From a checkpoint of a small transformer trained on Wikipedia.
Size: 12 layers, width 96, 3 heads of 32, MLP 384 squared ReLU, vocabulary 2048, 1.74M parameters.
Architecture: rotary positions, untied embeddings, local attention windows, gated attention, short convolutions.
Each number is 128 + 32 x the weight over its row's rms, rounded and kept within 0 to 255. Layers, rows and columns count from 0. The size above them is the row's rms in percent of the matrix's.

# layer 7 attention value, 96x96, rms 0.146, rows 37-63, columns 0-95
size [113  98 107 106 110 104 101 114 104 104 116  98  98  98 102  99 103 111 104 112  99 104 104 117 100 112 109]
[[153 132 112 128 181 116 121  87 144 196  71 108 181 108 112 146 158  75 109 136 110 134 153  87 221 121 174 110 148 157 119 115  98 126 150  90 122 135 151 123  97 104  58 129  73 102 117 108 110 109 199 168  74 109  64 181 132 146  96 121 102 147 131 103 120 113 129 154 112 137 132 131 181  91 108  98  97  91 132 138 187 166  95 168 159 113 130 106  79 101 165 127 177 131  98 130]
 [138 178 127 157  98 171 147 196  76 121 121 153 115 151  34  74 132 122 101 136 195 107 168 112  77 145 124 114 110 163 142 166 155 114 206 132 135  90 116 143  86 123 122  56  81 144 107 169 140 130 147 124 132 155 109 176 119 165  60 107 124 113 147  81 107 130 134 140 116 133  97 124 138 128 162 150 130  68 115  93 133  77 170 179 144 123 121 150 128 125 136  87  78  90 135 168]
 [127 122 155  96 115  93 183 150 169 115  71  29  84 129 108 132 132 121 162 178 191 132 149 150 162 125 120 104 145 132 112  93 174 123 152 113  77 131  60 153 166 138  95 113 117 131 168 128 126  97 110 130 109 193 126 162 148 121 159 144 105 178 144 137 121 126 110 115 113  75 192 141 139 145 129 125 120 110 117 166  72 145  51 120 154 103 122 128 139  56 160 141  52  97 142 144]
 [120 188 142 125 117  70  93 144 132 159 107  95 185 155 124 134 153  95  85  93  85 130 100 200 142 141  84  67 105 109 110 148 188 147 130 102 126 124 134 108 109 140 111  99 122 153 135 144 101  99 135 138 124  51 109 118 109 105  40  68 128 114 144 164 150 170 111 153 133 168 131 113 186 116 154 153  84 146 153 183  41 112 139 111 150 108 164 116  90 149 174 158 161 147 127 118]
 [123   0 100 121 148 153 145 140 135 132 158  65 132 115 154 116 122 137 158  67 123  91 105 111 121 140 121  80 174 109 135  88 192 111 139 141 123 134  86 127  89 147 207 108 109 101 136 136 116 125 155  89 131 160 149  93 148 209 178 139 117 143  86 110 137  79  86 114 148 118 165 134 134  91 106 154  99 107 113  89 124 125 150 129 110 155 152 201 149 142 103 109 128 144 146 155]
 [116  96 170 101 154 128 134 150 122  95 158  96 120  67 157  71  87 142 124 127 104  90 130 160 171 142 211 104  99 150 106 137 124 111 187  99 129 154 155 131 130 159 149 181 154 131 133  80 137  96 115 157 124 105 143 134 118  90 118 171 141  75 143  86 121 148 121  96 116 187 145 120 171 133  50 131 141 106  56 136  99  77 136 187 200 156 189 157 166 126  88 116 129 152 156 117]
 [151 169 176 138  86 155 108 188  75  82 144 154 140 101  72 164 146 140 137 160 206 117  96 119 174 127 117 107  76 117 124 168 152 148 137 112 126  98 113 126 191 133 101 158 125 129 103 140 141 126 147  86  83 113  93 170 176  92 189 132 146  51  82 183 130 103 195 151 114 119 169 123 135 129 104  98 109 122 135 136 121 189  94 102 130 140 105 117 126 192 105 105 101 146 169 157]
 [127 163 174  92 123 139 154 102 165 199 119  73 169 156  67 202 110 102 111 153  42 132  92 140  77 104 150 152 119 122  72 133 120 105 165 137 119 147 107 108 167 129 139 131 126 161 214 177 129 138 118 155 150 126 104 108 119 149 136 133 108  76 142 204 138 139 124 115 122 159 132  81 116 170 119  82 128 147 156  66 155 131 141 150 160 102 153 118 152 174 116 162 128 119 194 144]
 [119 143 116 124 155 136  89 104 113 154 175 129  92  72 115 116  82 134 184 116 133 140 134  56  97 192 150 140 153 135 101  85 151 170 155  89 119  98 111 154  97 192 134 140 149 117 133 140 118 100 150 132 110 154 158 112 115  87 115 165 142 163 177 142 126  91 152 147 110 102 104  93  76 148  73  63 167 162 197 119 133 130 204  52 122 115 144 173 131 127  85 117  78 115 149 169]
 [103 132 123 138 135  92  99 164 146 151 124 115  69 142 149 169 100 102 167 162 155 105 174 126 113 141 145 125 103  95 145 124 127 195 191 156 118 161 122 134 166 109 149 157 185 161 121 179 136 153 106 166 105  58 146 110  95 157 144 184 106 145  56  31 157 143 125 138  66 150 128 116  89 101  57 139  92 129 108 101 137 186 139 149 152 132 143  92 123 155 164 171 102 109 141 147]
 [138 137  95  82 130 168 159 165 165 127 109 150 137 150  89 140 101 172  99 137 139 151  84 179 180 122 152 138  80 157 125 120 108 149 183 127 153 189  86 100 128 145  88 127  96  54 134 158 106 150 122 131 120  84 103 124 130 106  89  93  90 106  71 164 150  93 129 190 155 147 177 159 142 158 126 159 126 143 131 115 121 139 156 161 111 175 120  67 169  57 218 132  81 130 131 137]
 [120  96 125 131  92 133 176 122 117 176 101 211 135 126 126 192 171 127  94 120  68 110 121 121 140 165 136 165 113 140 128  78 127 114 156 144 154 115 145  73  77  96 179 110 136 144  78 173 109  80 150 106 108 162 139 111 145  70 109 131  94 143 118 160  98 151  61  97 124 138 125 180  98 120  71  87 166 114 126 162  87 144 120 124 138 155 184 124  98  88 119 148  76  61 134 184]
 [166 113 145 113 113 128  74  76 105 109 106 180 137 185 147  53 153  90 131 138 117  69 118 137  84 119  91  90 127 133  90 131  94 128 140  85 160 179 109  75  81 150 145 174 169 150 152 104 179 106 155 121 108 181 101 139  93 110  94  82  81 159 139  91 149 119 107 194 116  88 152 139 163 108 130 154 117  96 103 148 130 146 151 131 157 180 160 145 192 118 164 153  69 150 153 141]
 [134 148 158  71 120  87  81 168 120 161 133 137 103 152 115 160 136 135 117 153  84 106  96 107 161 141 179 120 170 101 123  91 150 133  76 144 135  95 119 155 158 119 113 105 165 102  73 145 155 173 208 114 167 172  98 105  95 130 160 153 125 142 139  92 137 107 172 155 122  69 136 120 142 136  78 178  79  82 104  98 175 144 118 108 189  58  70 107 148 131 112 155 123 120 148  53]
 [163 158 116  63 155 120 109 117 118 106 154 165 137 162 126 152  99  46 149 150 108 153 177 116 118  57 148 109  66 153 108  56 208  95 115 147 168 130 158 155 132 175  96 138 103 111 148 137  69 127 115 141 167 105 112 137 114  96 106 133 154 121  70 183  84 139 163 156 174 148 135 149 174  79 114 182 121 132 138 144 118  86 101 155  65 172 116 127  98 133 129 158 116 114 113 144]
 [132  54  87 140 158 137 104 136 112 130 128 168 149 172 122  64  99 121 119 136 124 169 123 122 118 154 147 153 114 110  90 136  96 156 166 119 160 129 141 165 144 117 139 109  78  94 140 123 185 165 100 115  59 145  83 180 151 120 121  92  92 125  98 157 160 149 131 161 174 172 102  89  93 122 173 168  58  38 162 108 144 124 110 141 132 121 158  84  92  97 125 206 144 157 171 143]
 [162 190 133 148 138 106 146 159  75  78 149 102 145 167 183  97 131 172  96  85 141 143 134  84 130 135 173  92  75 133 121  98 125 119 119 128 147 179 144 105 105 163 110 126 113 124 222 136  89 142 210 123  96 131 155 111 163 173 118 113 133 148 122 145 166 123  98  96 144 110 116 164  57 185 133 112 135 131 173 120 126 168  70 171 162  95 113  76  98 142 132 161  90 146 174 115]
 [170 139 124 111 129 114 189 115  98 117 131 163  80  83 105 181 116 143 154 142 138  88 130  88 117 107  70 134 131 161 141 120 197 160  89 121 111  92  96 104  25 179 126 170 114 141 125 146 215 136 125  80  83 134 182 118 125  93 102 121  95 112 124 114 163 100 102 120 115 141  79 129 142 145 147 100 120  88 151 189 153 172 152 110 170  93 157 115 116 132 105 147 198 120 152 111]
 [129 113 116  69 133  90 123 150 103 136 138  81  67 125 128 140 186 141 157 135 166 188 101 147  72 137 112  75 167 158 175 121 130 109 110 130 124 125 106 153  94 108 136 147 150 118 121  79 135 142 103 147 139 147 155  88 146 165 110 129 156 107 139 151  27 124 193  75 134  56 138 162 125 153  96 141 144 128 114  80  75 190 142 113 162 131 169 127 158 112  78 181 189 134 148 151]
 [157  88 127 154 159  98 109 121 171 185 107 152 107 133  84  71 116  83 108 134 122 158  95  90 197 127 140 104 119 120 117 118 148 129 103 124 140 172 131 125 153 104  91  90  92 136 100 152  94 157  74 130 167  84 146 172 145 135 111 144  85  97 100 145 158 158 132 223 150 136 180 134  99 161  95 105 107 110 147 163  94  71  96 182 117  94 115  85  83 143 167 120 144 122 206 176]
 [143 174  99  97 159 143 106 169 111 126  56 166  88 109 115 171 100 104 189 120 100 142 122 159 119 121  93 136 146 122 141 153 120  43 162 113 128  63 146 119  93 113 170  86 130  97 151 135 103 105  78 190  96 137 151  78 140 156 156 100  70 138 126 112 118 133 131 178 163 106 124 119 150 160  63 157 134 142 126 179 178 153 108  93  93 142 149 148  96 193 119  83 178 123 139 168]
 [117 104 173  50 130  99 185 132  91 150 120 183 114 138 210  87 131 167 153 136  99 131 164 146  73 110 122 158 138 171 196 129 161  69 149 151 103 124 142 134 149 147 144 100 119  96  95 103 100 151 136 110 138 132 140 111 103 123 214 119 150 163 178 152 142 211 141 146 107 110 134 148 143 151 145  91 142 117 132 105 108 152 132 147 156  98 132  74 149 205 124  92  76 106 122 152]
 [186 157  97 152  66 106 118  78 145 115 126  86 153 118 131 109 100 116 151 155 156 124 157 146 114 157 143 149 143 209 172  78  73  75 156  84 126 106 117 143  71 199 131 142 159 194  90 134 127 152  55 118 157 136 127  96 172 149 140 119 121 157 138 118 168  72 131  91 111 173  90 159 130 116  78 128 123 167 108 120 127 143 152 105 147 146  85  83 109 142 124 156  59 136 146  95]
 [154 116 111  39 111 103 127 117 117  49 199 136 112 102 134 187 155 170 172  88 130 121  98 131 127 176 111 143 136  59 159 121 130 111 115 150 127 129 103 180 127 105 179 104 134 107 106 136 130 151 106  94 142 141 165 135 106 155 128 163 117 183 169 143 139  74 175 107 127 122 107 135 101 106 152 102  97 134 110 106 158 129 120 143 164 190 181 130  85 211 145 177  82  93 160 102]
 [112 133 198 107 192 151 136 146  83 104 104  83 146 143 110 149 148 141  95  83 109 142 158 112 122 121 174 116 169 140 128 153 102 155 144  68 154 111 143 182 139 144 128 138 123 119 118 129  99 115 123  54 197  82 160 137 137 175 141  98  63 147 125 176 125 139 122  94 106 112  60  58 150 109 179 144  71 117 147  97 115 150 156  63 139 145 117  88 142  73 138 150 136 154 169 175]
 [131 132 152 119 125 123 111  90  65 137  84 144 102 130 165 135 105 166 108 128 128 102  95 107  90 133 110 115 175 118 129 124 132 111 149 168 117 111  85 126 176  86 116 133 159  97 152 146 172 174 120  53 113 169 144 113 144 140 146 155 187 134 142 108 199 104 186 121 116 122 132 132 181 104 108 155 210  63 109 122 105  65 120 140 101 102 136 193 163 102 106 214  73 128 100 133]
 [126 110 131 126 121 128 152 179 121 128 207 140 134 105 102 133 136 174 133  89  68 126 156 150  63 113 121 148 192 196 168 133  90 115  73  73 101  87 101 141 120  96 131 108 174 154 196 106  47 104 182 100 126 117 135 134 104  91 141 112 159 173 112 101  88 101 154 117  63 126 155 134 108 117 169 133  80 180 131 151 128 143 136 180  88 147 149 130 144 171 121 140 115  95 151 118]]
# layer 7 attention output (transposed), 96x96, rms 0.123, rows 37-63, columns 0-95
size [104  89  99 103 103  96  96  99 106  94 113  94  95  95 103  93  95 105  93 109  98  98 103 108  94  97 107]
[[ 72 126 184 115  80  97  80 148 125 119 199 128 100 143 117 121 115  97 162 131 135 138 134 168  26 153 118 178 132  86 118 164 176 109 115 142 198 137 148 118 160 153  90 106 172  88 140 120 163 180  93 103 198 140 155  74  92  96 165 107 147 108 129 153 144 145 123  81 181 160 126 123  89 179 151 153 108 150 131 161 104  84 112 108 104 125  92 147 142 109  92 107 106 134 101 127]
 [148  30 124 119 163 127 126  67 168 148 133 107 100 126 191 177 111 125 151  94  76 126  82 179 125  92 140  76  87  83 155 117 115 149  76 104 150 196 125 136 135 110  89 170 161 119 125 109  69  89 119 123 120 112 138  85 186 103 203 157 157 145  94 161 143 123 133 110 121 134 118 106 132 138  87 125 146 154 176 169 156 149 114 101 125 108 147 116 127 117 137 199 176 142 149 100]
 [146 119 117 141 135 147  76 143  89 117 136 220 157 151 127  99 138 158 120 125  68 137 172 110 110 152 150 187 130 119 110 143  79 112  95 142 117 120  97  86  82  95 146  96 174  98  64 137 111 145 135  98  96  97 121 130 148 117 136  97 199 103 145  91  79 145 139 117 167 181 109 117 126 158 121 140 124 155 157  84 154 112 240 126 120 122 143 122 107 186  97  87 193 149 108 147]
 [109  47  81 143 126 138 165 127 111 115 104 131  99 105 125 122  81 130 188 178 166 104 157  65  84  89 130 198 157 149 185 142  85 122 118 162 108 147 110 158 133 179 108 155 171  93  84 109 119 155 132 121 128 155 162 144 150 158 117 152 123 140 105 100 152  89 182 124 114 129 176 103  59 154 140  73 176 113  86 135 180 139 125 127 143 174  82 151 151 124  80  94  86 104 148 120]
 [114 246 128 136 134 112 120  89 105  91  91 177  83 164  83 136 116 125  85 195 169 148 139 125 142 136 146 152  99 135  95 128  31 141 119  86 134 139 154 119 161 104 128 141 145  90 115 138 135 107  93 130  87 119 131 158 124  76 116 107 126 121 179 149 109 150 166 180 128 144  80 153 114 174 133  87 159 145 144 173 116 158 106 153 148  77 119  80 147  72 182 159 153 115 120  99]
 [141 152 122 161  89 145 151  93 140 109 100 155 124 187 131 163 185 156 131 146 144 141  89 102 115 110  92 124 163 133 187  89 159 156 105  97 106 140 159 110 182 109 106  73 108 127  88 179 144 150 168 121 114 145  81  89  99 140 144  87 141 198 113 120 136 152 145 156 132  89 120 107  41 110 158 121  80 123 140 112 176 148 112  59  77 110  91 149  88 117 202 123 163 162 102 167]
 [ 94  77  64 104 175 168 119  97 142 167  87 117 159 175 157  99 133  89  77 123  73 170 177 146 105 138 144 180 138 131 117  93 109 113 131 137 117 171 118 120  91 154 132 135  68 138 142 131 151 133 130 178 177 129 127  87 106 155 101 160  66 202 162  97 154 195  73 119 132 125  97 110  89 127 137 163 118 122 123 108 133  78 151 165  85 128 147 176 153  73 133 146 174 142 117  92]
 [130  79  98 138 109 121  77 157  89 103 130 133 105 131 179  54 171 131 132  95 178  80 156 104 175 124 125  99 111 150 174 140 130 161 113 150 179 126 134 135 107 167 123 108 106  89  96  74 128 126 168 111 109 117 154 181 149  59 133 123 169 173 154  56 134 135 126 106 107 124 143 195 139 104 158 165 126 134 100 189 108 162 123 107 127 163 143 187 123  68 170  71 119 152  90 100]
 [166  96 145 125 107 118 168 154 142  76  75 153 137 153 148 108 185 142  89 145  99 107  90 177 143  96  74 128 133 109 105 143  95  94 116 158 117 135 100 100 150  48 138 135 120 158 108 114 178 132 107 155 138 120 136 151 224 174 149  89 148 109 113 106 133 153 136 111 115 145 117 156 168 123 173 157  93  97  86 125  96 110  45 169 159 162 111  86 108 137 186 165 191 106 138  83]
 [150 119 138 153 114 161 176  86 121  85 149 132 165 125  97  95 166 156 103  91  89 124 116 114 128 114  82 118  97 171 129 127 104  91 117 115 129 162 173 150 100 143 114 115 154 125 125  65 124  81 143  69 146 158 125 133 119  91 104  91 114 149 165 240 130 168 129 135 172 106 133 128 205 129 189 112 157 137 158 160 113  23 116  94  98 127 125 160 150 159 128 116 168 118 138  77]
 [159  92 160 148 158 144  77 113 114 106 134  74 140 121 145 116 146 112 128 168 135 111 146  98  63 156 132 125 163 126  97 162 125 150  82 108 107 111 176 172 102  92 110 115 193 134 105 127 146 104 131 161 120 191 123 140 130 159 166 135 150 165 162  97 116 203 125  91 111 105 108 140 129 120  95  59 102  68 118 167 110  96 117 112 152  66 146 190 106 138  41 120 172 184 160 164]
 [158 151 130 103 125 119 101 107 146  82 158  89 113 152 138  56 110 117 180 159 150  96 180 134 126 111 124  68 100 131  93 167 130 120 108  99  92 114 113 167 162 149  86 126 108 123 170  84 150 149 114 109 157  37 112 155 132 187 152 122 166 120 109  83 119 115 175 133 123 142 119 122 176 146 199 141 127 139 164  57 169 106 144 132  80  90 100 101 158 208 156  93 168 153 143 117]
 [113 148  98 139 129 155 181 170 154 124 174  82 125 107 105 191 113 157 112 170 190 171  98 145 172 141 166 122  73 107 116 116 136 120 142 148  85  96 151 172 146  68 107  95 123  87  88 149  77 147 112 153 107 118 122 108 124 169 162 168 140 142 112 181 149 118 196  62 129 169 108 112 115  86 111  93 125 171 142 108 127 117  86 139 106  87 125 177  67 116  83  83 192 119 127 120]
 [123 124  86 177 108 169 168  80  97  52 134  83 174  97 145  82 142 116 145 112 157 203 181 112 128 128 100 158 114 161 111 187 118 114 183 121 120 114 115  96 119 122 126 128  61 126 156 133 132 116  53 124  74 142 136 101 166  86 147  97 149  88 102 156  96 147 112 104 124 156 127 106 109 132 143 134 142 160 147 145 126 115 144 131 111 190 220 171 107 114 161 104 118 113 118 199]
 [ 78  75 111 188  94 141 108 154 127 141 140  97 140 115 157 122 134 186 104 105 160 125  87 127 126 180  77 121 222 113 178 217  90 117 114 132 154 112 167 110 129 114  97 118 149 147 115  90 133 116 133 153  98 127 151 102 114 157 126 121 132 111 190  99 168 164  89  76  89 116 118  80  69 155 163  64 138 151 103  96 141 163 138 105 188  84 126 151 157 155 114 158 116 124 148 103]
 [105 144 154 145 135 148 107 131 134  80 150 113 122 127 177 178 157  89 107 164 171 133 103 114 140 167 130 148 112 148  95 130 130 125 106 137 164 154 145 100 137  87  28 166 156 121 144 120 109 112 175 134 221 148 132  84 103 136 155 137 163  85 130  88 114 135 114 117 107  52 106 174 176 107  44  99 116 198 104 141 118 111 132 105 140 131 110 200 171 139 113  92 114  78 112 139]
 [104 126 133 150 166 172 131 111 138 202 116 122 121 125 123 166  99  83 163 182 150 146 153 166 123 114  71 100 175  71 129 158 111 150 150 186 142 103 154 141 140 121 156 134 151 112  69 102 170  90  62 109 140 115 112 167 137  94 157 122 112  79 160 118 106 147 123 138 134 117 129  95 216  65 123  89 114 110  66 150 144  96 201 102  94 156 152 155 131  87 121 105 155 131  71 112]
 [107 117  96 149 154 136 101 137 185 122 102 151 152 180 158  61 112  94 105 149 106 135 153 162 161 155 162 128 129 108 109 125  82  70 165 117 128 140  88 154 207 100 111 123 150 119 113 148  48 113 136 172 205  99  58 180 147 157 168 143 169 166 128 138 100 145 140 100 127 147 161 114 110 111 133 159 134 163 134  90 122 106  59 124 110 157 100  82 159 104 130  88  63 100 127 147]
 [135 151 134 175 131 151 142  90 142 103 120 131 195  96 130 122  83 124 121 109 103  96 145 128 170 144 131 156 121  73  86 124  77 140 104 126 111 115 102  89 145 147 177 107 105 121 124 235 128 105 170 131  85 122 155 114 134 157 165 110 120 139 174  54 144 130  75 190 160 185 105  84 155 114 155  85 142 132 132 162 144 103 123 180  99 121 105 162 117 137 186  68  53 141 118 123]
 [124 119 132 111  95 159 122 131  96  99 130  80 185 136 130 194 119 124 160 133 129  71 112 178  55 141 118 159 102 113 153 210 113 171 114 128  84 132 130 130 103 192 124 148 173  88 145 122 144 100 157 136 120 172 116 106  84 128  73  82 112 164 119 119 112 114 121  72 112 147 122 153 155  73 157 141 122 169  94 120 172 190 105  95 149 182  94 156 193 110  62 147 140 135 102 122]
 [126 119 133 142 107 111 171  56 131 127 169  92 122 123 139 135 101 167 106 150 119 141 162 125 131 142 180  97 111 131 133  71 123 162 104 160 159 157 129 123 166 125  95 131  92 159 129 135 166 144 192  96 138 139 101 208 198 132 115 163 146 138 127 145 110  97 104  73  83 148 120 151  87 121 176 107 140  77 165 104  54  91 153 168 138 101 103  92 182  68  97 184  88 152  83 104]
 [129 154 111 212 117 184  82 151 144 130 133  88 100  96  91 118  98 145 108 124 129 105 135 129 217 123 144  74 165 102  80 151 133 165 145 100 143 121 119 108 105 124 140 132 125 195 137 123 135 124 115 175 127 135 123 179 178 115  72 166 151 105  77  66 116  85 118  99 154 124 132 131 100 116  96 164 186 116 139  83 130  95 159  69 116 189 132 106  89  93 197 157 164 140 147 130]
 [ 92 111 193 107 147 113 124 174 147 145 154 152  78 126  97 120 150 115 118  83 109 118 146 117 197 102 104 142 143  58 108 142 181 145 101 150  93 165 116 150 158  62 144 127  98 107 141 120 129 126 165 139  65 104 118 159 111  75  83 138  89  99 100 134  79 169 129 116 166 105 173  79 117 148 193 128 170 124 179 133 126 118  94 129 149 112 136 174 155 182 120  80 192 127  79 169]
 [135 150 143 194 124 118 160 133 115 188  66 142 130 173 143  84  96 108  98 143 138 108 155 157 157 115  93 172 162 179  65  82  63 158 128 126  90 143 115  90 101 137 102 156 123 159 134 142 147 113 113 140  54 102 116 112 162  93 130  94 135 129  96  84 105 170  83 139 133 140 176 137 163 118 118 144 183 151 171 127  87 125 142 136 106  71  85 136 168 116 143  74 197 133 105 189]
 [112 146  89 127 104 104  79  89 137 170 162 162 122 112 152 117 109 117 145 137 130 105  81 146 113 114  69 139  80 114 126 106 155 158 114 215 172 144 157  85 141 113 121 133 169  92 165 112 140 135  94 208  84 176  88 158  81  83  97 121 145 103 130 106 156 173 137 169 111 153 175 198  96 120  96 127 212 152 112 142 136  87  80 185  95 116 127 153 112 151 134 128 119  94 126 100]
 [156 104  86 133 130 130 148 145 153  82 191  92 135 113 112 156 121 136 172 107 122 121 155 191 175 139 153  91  94 154 123  96  99 129 105 116 157 120 167 157 101 162 131 120 103 189  96 146 100 107  94 149 110 109 112 155 156 125 141 137  77 116 119 117  62 165  85 159 147 102 125 143  83 152 138 114  53 198 152 124 134 195 145 136 145 132 128  45  88 159 156  50 186  94 125 132]
 [124 139 112 135 102 111 156 105 131 128  51 147 137 163 149 123 116 128 137 117 180  68 126 121 180  97 190 125 105  91 109 117 183  97 155 198 124 125 125 155 104 157 156 140  87 123  77  99 151 124 103 141  70 124 133 129 196 130 148 146  79 127 129 165 156 177 109 123 179 127 123 113 124 110  77 117 228 108 144 103  75 111 149  79 183 102  66 119 133 153 151 118 105 168  96 146]]
# layer 7 attention query, 96x96, rms 0.11, rows 64-72, columns 0-95
size [ 90 134 108  95 126 108  98  89  91]
[[124 147 107 128 161 160 173 134 140 162 157  86  91 109 150 170  94 122  85  92 135  90  77 160  88 172 132 121  71 115 150 121 135 126 143  86 157  80  74 143 137 103  87 109 118  81 152  54 111 165 105  49 149 146 163 155 141  90  47 117 118 141 142  91 128 114 106 103 158  72  93 189 110 132  93 155 134 127 195 141 134 111 112 177 125 108  95  69 133 149 149 112 114  97 116 136]
 [138 130 124 136  64  74  95  98 107 142 117 104 140  96  96 125 184 110 104 156  85 158 212 118 171  77 111 132 185 113 104 130 127 115 112 149 106 162 170 112 102 163 164 130 177 145 158 142 144  97 161 140 113 100 117 107 127 119 210  92  68 131 121 162 113 134 128 151  68 209 100  64 162 155 151 109 139 116  44 102 113 147 157 106 147 126 122 132  97 151 119 152 121 171 110 110]
 [137 133 163 137  84  77 104 128 133 137  99 100 184 111 128 109 143 103 104 116 131 142 164 112 166  77 172 142 145 117  85 122  99 150 131  94 142 123 177  64 129 107  54 119  97 155 186 164  84 129 112 141 174 122 129 126 110 114 110 151  54 133 151 156 124 110 103 179  40 143 154  67 153 178 121 169 146 136  99  95 119 115 101  54 130 110 103 128 136 141  80  91 195 127  98 120]
 [122 123 111 137 153 180 134 113  99 122 160 154  88 137 138 152 120 119 113 184  90 115 109 147  53 161 123 123 127 141 149 155 100 138 127 148 102 109 113 188  92 195 177 136 177  84  95 122 183 133  75 122  88 109 103 181  99 162 164  87 119  61 125 134 134 133 122  98 165 129 120 155 127 123 145  63 129 103 148 171 179 160 162 149 103 183 124 114  88  80 140 169  83 163 200 158]
 [204 141 128 107 113 144 137 136 133 114 111  91 117 133 114 160 190 141 109 138 102 201 135  97 143 122 118 131 153 146 144 140 118 133 122 140  98 141 123 115 171 126 138  45 162  85  99 150 107  97 108 177  73 102  74 135 112 162 129 132 199  95 113 123 213 149 145 136 107 227 116 109 105 115 164 107 125 115 115 152 111 116 193  85  66 158 126 117  58 121 124 106 132 152 171 134]
 [ 77 118 141 117  86  83 105  98 161 179 156 142 175 106 100 129  76 137 147  92 145  79 103 119 150 115 147 134  97  92 110 114 163 127 168 141 135 123 139 124 130  60  67 161  81 198 161 132  88 145 163  96 165 133 140 113 161  79  94 108  86 144 122 137  68  84 108 163 142  53 139 145 135 157 124 175 122 175 137 111  92 111  93 151 147  99 147 127 184 142 111 118 182 103  57 116]
 [ 48 136 135 195 139 136 116 164 115 173 134 103 147 129 152  72 170 141 151 165 100  89 165  44 148  65 105 128 170 110 117  96 118 155 138 133 133 162 152 175 118 136 149 143 155 126 193 163 132 107 110 127 175  74 166  66 107 140 168 116 105 147 129 181 162 142  88 116 159 116 104 133 161 160 175 154  92  70 120  94 174 136 104 185  92 132 175 133 113 121 132  97 121 143 129 113]
 [127 127 121 127 209 148  88 171 115 144 140 158 159 189 122 129 106 154 176 177  62 120 145 146 100 150 113 159 158 151 126 138  93 106  75 177  91 168 101  88 138 162 121 121 144 109 121 112 148  85  97 189 110 101 169 173 152  95 104 101 189  85 172  91 144 131 108 101 103 125  98 110 167 173 124  68 121  96 153  95 125 171 108 163 177 144 157 137 169 137 193  83 128 112 127 137]
 [106 114 109 131 154 144  79 167 124  63 167 169 118 155 156  94  91 174 193 113 163 150 117 107  65  89  96  70  77 113 195 156 122 106 149 147 118 134 163 143 135 114  92 172 120 153  94 100 113  94  92 123 162 104  84 146 110 127  81 115 149 128 130  70 155 161 101  55 158  92 148 122 158 108  87 141 139 166 201 143 106 116 114 169 134 188 173 115 135 126 141 152 117  97 151 149]]
# layer 7 attention key, 96x96, rms 0.116, rows 64-72, columns 0-95
size [ 80  84  74 102  95 103 106 106  68]
[[118 141 131 124 129 101 163 100 175 113  71 167 119 170  92 164 149 132 166 138  59 127 183  92 128  83 113  75 132 109 128 107  90 160 124 170 168  94 141 104 111 160 122 120 154 134  91 127 163 117 111 143 124  70 123 119 142 136 138 119 114 149 194 122  94 131 126 139 136 158 201 140  86 159 127 105 180 144 117 154 199 137  89 168 136 166  97 114 127 121  75 123 152 216 208 167]
 [ 94 167 104 143 134 143 150 158  93 129 121 142  64 133 157  71 149 133  58 112 131  48 214  92  87 102 111  86 128  66 118  72  94 112 154 167 151 172 117 132 150 166 132 145 151 146 139 124 132 139 127  92 112 117 162 143 121 103 155 149  75 123 111 165  60  96 124 182 105 164 144 159 135 184 125 164 179 135 123 149 160 139 109 149 162 123  80 113  81  84 125  84 136 159 140 141]
 [151 100 195 140  84 113  95  91 182 115 121 166 194 102 139 186  69 137 106 131 135 211  69 139 141 108 138 138 104 149 160 117 143 100 145 126 161  97 114 118 122  82  69 123 134 133  76  91 161 124 114 158  99 129 105 153 115 172 149  89 161 102 140  66 172 210 119 107 145 168 166 130  62 126 122 116 123  80 116 117 113 119 151 153 118 118 101 149 175 129 135 155 133 122 188 150]
 [ 82 180 105 164 103 126 173 163 127 150 112 104  52 131 164  45 186  97  92 158  88 117 195  99  98 123 146  95 110  50 102 105 120 114 148 148 153 142 150 157 115 212 144 106 129 130 161 166 151 162 124 135 104 150 166 121 125  93 156 146 120 135 158 147  54  79 132 174 131 122 113 138 191 132 125 136 155 129 109 122 120 137 107  82 132 138 101  98 114 141 100  81 131 155 178 107]
 [130 110 113 109  81 148 113 113 113  98 159 154 164 125  99 181 197 183  73  90  75 130 132 139 124  68 119 141 135 172 167 171 213 144 154 160 110  95 155 129 128 136  70 120 136 165 136 108  85 143 126 189 137 133 131 129 148 169 194 139 122 119 126 131 129 105 142 161  73 118 186 102 115 125 116 130 190 119 116  97  83  78 182  97 103 111 127 133 116 111 111 163 125 116 205  99]
 [121 147 190 118 144  91  96  96 166 147 117  81 143  94 114 151  42 151 179 109 176 143 117 156 148 178 130 144 146 165 139 113 112 159 189 168 123 143 135 107 127  74 166 125 133 101 124 126 180 171 153  88 127 136  68 126 173 100  67  88 101 148 103 128 102 155  95  86 178 117 166 163  74 106 154 112  91 137 186 113 182 136 124 137 175 143 154 126 157 144 115 123 143 152  61 120]
 [120 125 118 103 138 100 151 154 113 111 138  74 159 127 132 153 173 120 134 113 114  99 123 103 112 114 130 109  65  69 129 118 117 115 107  89 117 196 177 165 149 143 138  68  97  77 180 143 104  74 118 105 143  84 204 118 118  95  93 169 103  95 162 108 147 154 115 145 100 137  87 142 150 178 166 179 214 138  71 173  89 142 171 126 130 129 112 111 125 193 110 135  77 143 122 162]
 [128 106 101  95 137  70 157 129 124 106 168 146 158 153  99 133 203 144  85  61 151 160 133 112  97 123  84 153 101  80 161 109 113  60 151 137 137 119  73 134 142 138 125 131 147 147 137  56 121  87 146 112 150 177 158 179 145 127 117 150 139 147 147 108 108 138 127 147 107 123  50 104 104 160 150 141 202 148  82 156  91  74 160  91 155  76 101  78 129 133 158 138 122  95 146  62]
 [155  94 120 126 140  99 109   5 160 136 170 112 174 127  66 125 130 122 161 175 103 163  91 167 118 109 141 123 118 146 129 172 129 155 123 118 102 110 163 148 110 134 135 102 123 100 152  88 105 133 123 163 121 156 102  81 109 133  64  90 181 186 161 132 151 150 109 110 141 100 190 206 155 143  92  91  81 101 126  88 108 114 136 122 154 146 143 167 162 132 104 127 122  92 182 186]]